python train.py --num_hidden_layers=12 --hidden_size=448 --num_attention_heads=7 --num_key_value_heads=7 --head_dim=64 --intermediate_size=1344 --vocab_size=8192 --hidden_act="squared_relu" --norm="rmsnorm" --norm_place="pre" --norm_eps=1e-05 --positions="rope" --rope_theta=799.0 --rope_fraction=0.5 --qk_norm=true --attn_scale=0.189 --bias="none" --tie_word_embeddings=false --parallel_block=false --extras=["some layers without attention", "local attention windows", "gated attention", "short convolutions", "capped logits"] --init="uniform" --init_std_qkv=0.0168 --init_std_o=0.0168 --init_std_up=0.0168 --init_std_down=0.0 --optimizer="muon_variant" --learning_rate=0.015 --lr_mult_qkv=0.4 --lr_mult_down=1.5 --beta1=0.9 --lr_head=0.0301 --max_grad_norm=0.5 --warmup_steps=0 --schedule="wsd" --decay_fraction=0.4 --decay_shape="linear" --final_lr_fraction=0.02 --batch_tokens=[65536, 131072] --max_seq_len=2048 --doc_mask=true --train_tokens=782100000 --max_steps=8438 --dataset="wikipedia_en"
Each number is 128 + 32 x the weight over the matrix's rms, rounded and kept within 0 to 255. Layers, rows and columns count from 0.

# layer 3 attention query, 448x448, rms 0.0361, rows 428-447, columns 168-223
[[138 135 107 142  59 163 141 113 145 151 124  95  97 161 151 130 140 134 115 117 124 119 145 108 136 155 120  98  97  98 158 118 137 149 169 166 206 140 105 133 108 177 108 157  79 210  72  34 107 123 112 140 108 101  62  97]
 [156 127 133 139 169 120 140 134 129 130 125 103 115 159 137 129 156 174 146 121 145 127 167 169 133  70 143 121 130 134 142 108  98 136 128 144 129 168 116 163 166 136  85  89 150 162 120 185 181 157 104 172 147 203 127 108]
 [121 114 141 186 113 125 151 110 145 120 159 139 157 159  76 129 153 166 109  79 110 129 129 142  86  91 115  74 132 150 117 112 106 154  73 134 100 107  91 103 143 161  80 148 127 180 139 117 140 131 136  76 142 181 141 124]
 [154 113 183 152 139  51 135 130  76 136 152 179  96  98 188 149  95 149 132  95 133 110 113 111 173 135 136 112 166 108 128  97 108 119 123 139 160  93  83 118 100 104 151 120 110  77  75 136 196  92 116 129  87 192 150  92]
 [ 64 160 139  93 114 141  77 143 138 138 162 108  73 166 148 111  63 130 162 114  70 130 140 120 107 122 123 164  85  68 174 140 130  81 146 145 124 111 128 157 177 131 165 102 150 152 139 123  89 175 139 106 159 135 102 121]
 [149 174 116 130  95 115 176 178 126  76 186  90 111 117 110 107 145  97 107  93  71 136 116 105 173  70 146 170  74 196 147 117 113 105 134 105 163 136 132 161 148 101 135  69 146 151 169  92 131 165  84 108 118 116 136 139]
 [102 122 142 170 176 101 184 146  93 115 137  60  68  73 109 142 144 113 106 123 166 173  51 136 134 121 163 120 152 141  50 139  96  42 122 119 131 108 158  89 120 182 169 152 168 134 146 192 183 154 159 152 177 150 143 118]
 [138 193 123 124 123  81  88 121 165 166 162 172 104  78 180  85 123  96 143 105 167 115 101 136 153 133 159 115 122 193 112 165 160  83 119 131 135 119 185 158 156 144  86  82 153 143 108 100 116 130 146 152  97 131 190 120]
 [109 172 107 116 149 145 100  92 164  99  92 202 164 129 145 114 119  91  93  78  86 132 150 154 137 148 138 129 168 138 159 143 137 143 141 101 159 107 157 139 183 103  94 109  84 133 204 102 143 141 106 158 134 150 128 105]
 [ 95 119 128  99 131 127 104 107 115 137 109 102  89 163 159 158 122 111 139 107 114 125 135 173 131 131 155 118  82 171 145 134  81 152 103  55 159 146 117 109 117 105 103 109 154 104 129 110 109 165 168 130 149 178 108  63]
 [133  89 103 144 134  93 132 141 151  95 144 103 128 140 128  69 179 131 120 140  94 133 156 110 181 133  82 188 108  90 140 117 147 153 126 130 166 126 123 179 129 157 129 152  86 130 133 111 110 173 129 114 119 162 139 121]
 [ 66 107 112 135 141 145 186  96 131 112 169 119 176 136 141 152 119  75 110 142 158  67 161 132 147  69 113 145 145  89 100 131 148 141 141 152  99 147 136 108 116 126 186 165 130 123 122 111 212 106  75 173  87 134 139 113]
 [158 115 158  94 126 145 159 158 101 139 120 136 108 138 163 178 108 138 113 146 103 153 122 163 100 105 125 120  95  90 103 158 106 111 159 154 137 124 162 176 134 122 173 130 113 115  97 136 128 133  93  55  85  82  67 153]
 [140 139 123 150 128 168 136 131 143 155 115  99 133 157  73 126 129 171 131 124 128 134 127 127 102 111 175 129 124 132  87 182 117 172 139 138 109  90 150 150 115  95 194  66 110 116 131 165 127 160 108 116 159 129 155 139]
 [152 107 142 168  92 117  80 167  87 180 123 158 143 157 118 145 132 157 134 178 152 119  71 149 142 150 172  96 169 149 108 121 149 116  86 129 143 175 101 135 139  92  96 177  58 171  94 130 118 113 142 138 172 113 143  57]
 [103 110 139 116 105  93 110 121 147  56 142 103 129  99 132 154 185 162 129  89 146  87 109 156 165 136 153 117 133 157 122 149 142 108 117 144 115 134 129 128 146 137 112 152 162 147 139 176 153  96 136 115 179 177  74 128]
 [128 148 145 130 142 141 125 123 166 114  93  33 163 151 101  75 167 111 110 157 141 103  66 162  69 133 111 112 125 103 151 162 161 153 136 153  80 104 118 103 140  97 143 146 136 133  85 139 126 165 148 112 105 183 119 140]
 [119 179 153  99 104  67 139 149 115  58 133  82 100 156 136 106 118  80 187 124 137 117 138 122 123 163 117 139  95 100 136  96  91 146 108 115 126  77 122 192 123 145 139 160 119 125  86  55 152 100 115 157 167 167  88 127]
 [139 152  43 115 128 157 105 116  92 130 145 120 157 108 146 101 115 148  62 114 130  94 152 130  66 122 130 183 110  90 179 113 124 145 103 109  95 139 126  97 147 145 144 131 147 188  79  89 126 148 115 125  53 148 115 146]
 [123 120 172 126 122 126 104 113 125 125 134 110 158 146 153 142 151 185  93 120  87 137 151  80 152 164 170 100 113 141 219 141 156 112 100 120 137 133 151 124 121 160 154 103 109  57 151 116 130 133 150  85 133 145 155 147]]
# layer 3 attention key, 448x448, rms 0.0362, rows 428-447, columns 168-223
[[128 139 131 103 155 108  80 155 114 163 145 111 116 128  96 144 134 113 107 142  94 205 194  80  75 118 106 121 169 157 127  90 127 169 148 163  19  97 130 121 111 114 164 126 145 102 178 167  84 124 159 128 131  83 139 144]
 [157 162 122 125  81 145 148 151 102 131 144 144 129 116 168 155 170 113 136 177 100  94 134 126 121 138 159 118 165 115 118  59 190 176 126 142 146 110 112 100 117 132 104 180 225 123 131 114 124 127 112 148 144 131  94 147]
 [184 129 142 160 124 128 139 131 126 198  55 124 152  14 117 139 134 131 124 133 161 182 107 133 126  92 144  96 124 152 109  79 107 163 101 140 116  99  93 135 162  98 122 120 164 141 154 134 155 112 134 151  75 134 119 128]
 [153 139 108 100  69 130 131 116 159  61 155 104 143 143 174 156 149 150 129  77  94  80  97 180 142 123 158  97 177  57 121 124  72  64 149 115 113 134  89  91 143 141 156  86 148 146 159 126 132  63 133 187 161 176 106 184]
 [143 105 186 127  94 120 167 128 135 106 114 125 120 152 155 111 125 209 116  70 119 148 184 128 218 184  62  99 155 108 146 131  97 135 101 123 134 125 155 124 138 130 181 153 165 164 127  96  98 139 123 201  89 156 163 123]
 [ 85 145 119  98 111  91 174  83  86 182 161 101  84 138 209 116 124  96 130 160 138 106 187 172 142  48 152 157 159 102 130  95  61 130 168 171 111 104 142 119 137 110 190 125 171 125 142 114  84 136 129 164 169 163  87  86]
 [135 132 145 113 116  56 113 101 156 110 155 116  83  48 120 153 119 153  97 101 146 128 117 116 122  89  95 124  66 177 195 191 150 151  98 152 111 118 159  70 167 103  87 104 111 130 118 104 106 151 105  94 111  95 167 156]
 [141 110  80 150 121 146  86 128 121 124 128 165 169 112 167 138  88 109 111 171 154  91 128 101  86  99 127 114 116 100 115 141 126 132  88 106  92 148 146 103 123  93  98 180 136 175 141 154 143 160 109  81 137  82  73 103]
 [ 92 114 110 132 158 159 169 133  93 101 101 159 102 105 134 158 125  96  62 105 147 199 107 161 152 115 134 127 126 105 119 130 152  81 154 169 173 175  86 152 123 147 142 140  99 184 140 166 159 116  87 129  83 118 134  81]
 [162 104 109 102 123  90  65 126 117 104 155 103 151 176 151  96 122  93  89 136 123 175  96 144 215 176 113  96 146  97 156 163 136 123 143  68 113  99 130  85 153 185 120 208 125 161  81 150 142 112 109 152 146 154 151 130]
 [118 125 148 112 116 110 113 146  40 119 107  72 128 118  64 130 111 132  97 213  97 144 103  97  77 189 156 146 123 139 111 113  56  56  73 127  98 175 118  87 101 103 129 117  91 117 113 143  97 163 163 115 147 183 159 131]
 [145  85 103 142 114 137  62 110 106 151 127 192 153 145 115 122 100 200 146 139  87 116 146 139 158  73 136 116  92 160 127 124 105  71 121 169 158 147 125 116 145  47 139 208 128 111 153 150 143 168 141 203 109 134 132 142]
 [167 140 172 122 121 123  98 117  48  74 160 107 119 131 114 122  96  78 127 162 130 109  86 153 113 189 149 154  84 165 118 126 194 108 102 105 125 135 111 132  80 116 140 148 118  86  80 165 126 156 110 139 154 137 134  95]
 [124  80 148 125 105 130 176 123 132 172 129 100 117 124 149  73 165 144 219  81 106 182  97  71 131 201  98 153 147 143 151 148 126 146 139  87 130 139 126 146 163  96 127 129  94 107 112  99  63  70 133 156 155  75 152 100]
 [185 116 180 137  93 125  71 120 135 119 112 161 134 123 110 112 153 143  84 177  68 119  89 112  69 178 143 166 188 134 159 163 106 127 168  93  84  78 135  97 103 132 173 121 106 113 129 149 142 111 119  93 140 131 143 132]
 [130 130 122 141 119 142 108 117 100 145 132 137 101  88 124 174 103 102 121 110 125  87 138 171 151 145 147 167 102  84 149 132 141 105 138 128 131 143 128  89 128 116 169 161 142 126 121 143 128 160 151 112  87  89 100 185]
 [146  88 166 156 147 150 145 121 144 170 136 173 154 147 140 141 141  98 154 129  52 177 162  91 135 126 111 113 143  97 140 143  94 104 102 190 151 147 131 110  94 127 105 121 160 177  94 134 137 126 175 175 159 116  78 145]
 [110 161 140  91  88 165 116 123 114 116 141  96 109 170 163 108 145 126 147  69 115  64 184 154 121  86 173 116 132  56 152 102 109 139 151 108 135 135 145  80  94 135 119 138 135 110 157 105 102 113 111  88 100 133  79 182]
 [ 94 139 124  98 162 127 114 125 180 153 118 146 121 118 112 131 137 153 125 161 132  85 156 175 151  88 151 109 127 119 163 115  97 109 152 107 137 156  92 139  98  87  99  71  79 176 151 118 155 186 135 111 132 151 133 171]
 [118 169  73 125  99 178 111 121 161 151 140 103 126 124 187  86 146  73 118  92 120 139 158 111  78 130 157 106 126 168  93 151 193 128 118 113 129 117  95 220 138 115 130  78 113 113 144 133  76 164  97 152 105 131 164 104]]
# layer 3 attention value, 448x448, rms 0.0386, rows 384-391, columns 168-223
[[110 142 108 171 100  76 128 132 127 106 198 109 144 195 158 161 113  96 123 122 132  91 172  95  92 133 105  97  94  67 103  80 120 109 113 130 117 170 114 138 102 112  87 100 125 154 148  96  90 192 105 137 139 131 120  90]
 [ 99 202 133 149 150 121 135  86 163  98 139 113 154 163 113 113 122 126  58 118 110 130 132 115 122  93 115 153 205 167  97  89 120 150 159 150  98 146 183 147 169 127 134 117 159  98 133 138  30  64 152 173 173 160 150  73]
 [125 136 120 134 122 152 181 118 129 101 143 147 107 146 141 141 122  82  85 127 143  98  95 195 101 140 101 130 127 104 151 123 110 124 128  86  80 154 164 109 148 134 189  68 136 134 140  78 106 108 115 149 146 106 142  55]
 [111 151 181 135 140 164 142 154  65 110  97 120 136 193 151  58 154 140 161 115  92 110 116 111 112 148 115 125  94 124 100 143 131 195 152 154  59 132 135 147  97 163 132  63 127 146 102 181 111 172 194 139 151 185 162 122]
 [176 181 170 122 138 121 128 165 138  90 137 149 119 170  91  71 138 118 152 126 122 151 142 132 108 130 163 144 143  89 123 158 137 100 108  98 113 119 129 150 155 151 141 113 106 174  88 136 152 140 182 156 161 201 125 166]
 [119 134 133 107 158  75 129  94 124 121 148 115 151 126 127 200 126 113 147 107 154  95 107 123  87  91 140  84  90 117 161 144 189 157 165  89  62  80 137 118 125  86  84 128 134 147 115 146 120 113 151 117  76 143 169 148]
 [167 118 145  99 119  58 161 118 134 106 107 106 126 123 160 137 103 141 114 110 130 105 132 112 109 122  97 181 123 126 147 157 200 140 119 143 108 104 150 119 151  78  92 106 132 133 137  74  97 127 105 146  74 115 130 191]
 [194 129 118 165 109 116 152  94 163 120 170  61 100  92 165 171  93 139 136 106 181 179 150  86 199 146 102  26 132 152 124  90 118 156 198 164  63 156 161 143  96 149  54 148 171 236 144 121  94 113 113 122 124 135 142 107]]
# layer 3 attention output (transposed), 448x448, rms 0.0911, rows 384-391, columns 168-223
[[116  86 142 105  75 134 131  94  73  89 156 174 151  76 131 122 136 127 127 104 132 124 105 121 114 127 123  91 146 168 196 148 178 142 165  97 131 103 121 146 105 142  80 143 112 159 131 205 202  69 135  72 131 132 176 169]
 [109 138 119 129 183  95 100  72  77 138 150 109 127  91  72 103 136 196 208 135  86 121 111 151 173 110 160 130 121 102 170 100  89  97 172 135  76 116 167 116 169 112 177 130 140 113 112 169 170  76 169 157 129 127 131 110]
 [149 127 164 145 146 117 148 100 120 123 146 130 105 180 136 105 159 130 164 118 178  82  85 157 121 154 121  76 167 124 122 132 106 159 112 180 128 146  99 112 172 123 114 183 122  98 121 143 122 137 127  92 101 116 139 122]
 [178 150 129 143 148 159 170 129  99 120  96 128 167 137 160 122 131 138 111  91 111 125 133 138 135  54 111 108 157 146 139 114 142 161 153 113 132 134 173 148 129 158 157 165 113  80  53 132 119 157 161 171 130  90 172 117]
 [169 178  82 124 115 139 155  95 152 195  85 158 208 143 103 133 172 161 159 110 131 131  76  71  70 170 179 100 124 110 123 130 113 103 147  72 146 138 100 141 128 147 118  98 137 215 179 114 122 147 146  98 196 145 152 133]
 [125 131 125 130  23 136 133  78 123 129 118 138 220  99 131 194 144 125 107 111 118 134 127 147 101 159 184 122 107 104 123 132 171 107 132  86  76 109 144 101 100 118 112 119  93 176 124  92 153 108 141 123  73 133  92 176]
 [153 224  95 114 173 166 142 190 115 131 111 129 128 118 172 144 148  89 158 104 146  88 152 175 232 128 107 156 116 129  95  80 119 133  69 142 141 139 122 137 132 119 123  89 186 147 132 101 121 164 164 165 116 140 141 141]
 [104 127 131 103 148  99 156 211 167 156 141  82 102 140 177 135 164 111 138 136 117 108 235  83  80 134 138  72 135 146 175 163 118 145 122 118 146  60 143 139 135 161 139 128 138 121 209 146 123 124 135 190 190 102  83 121]]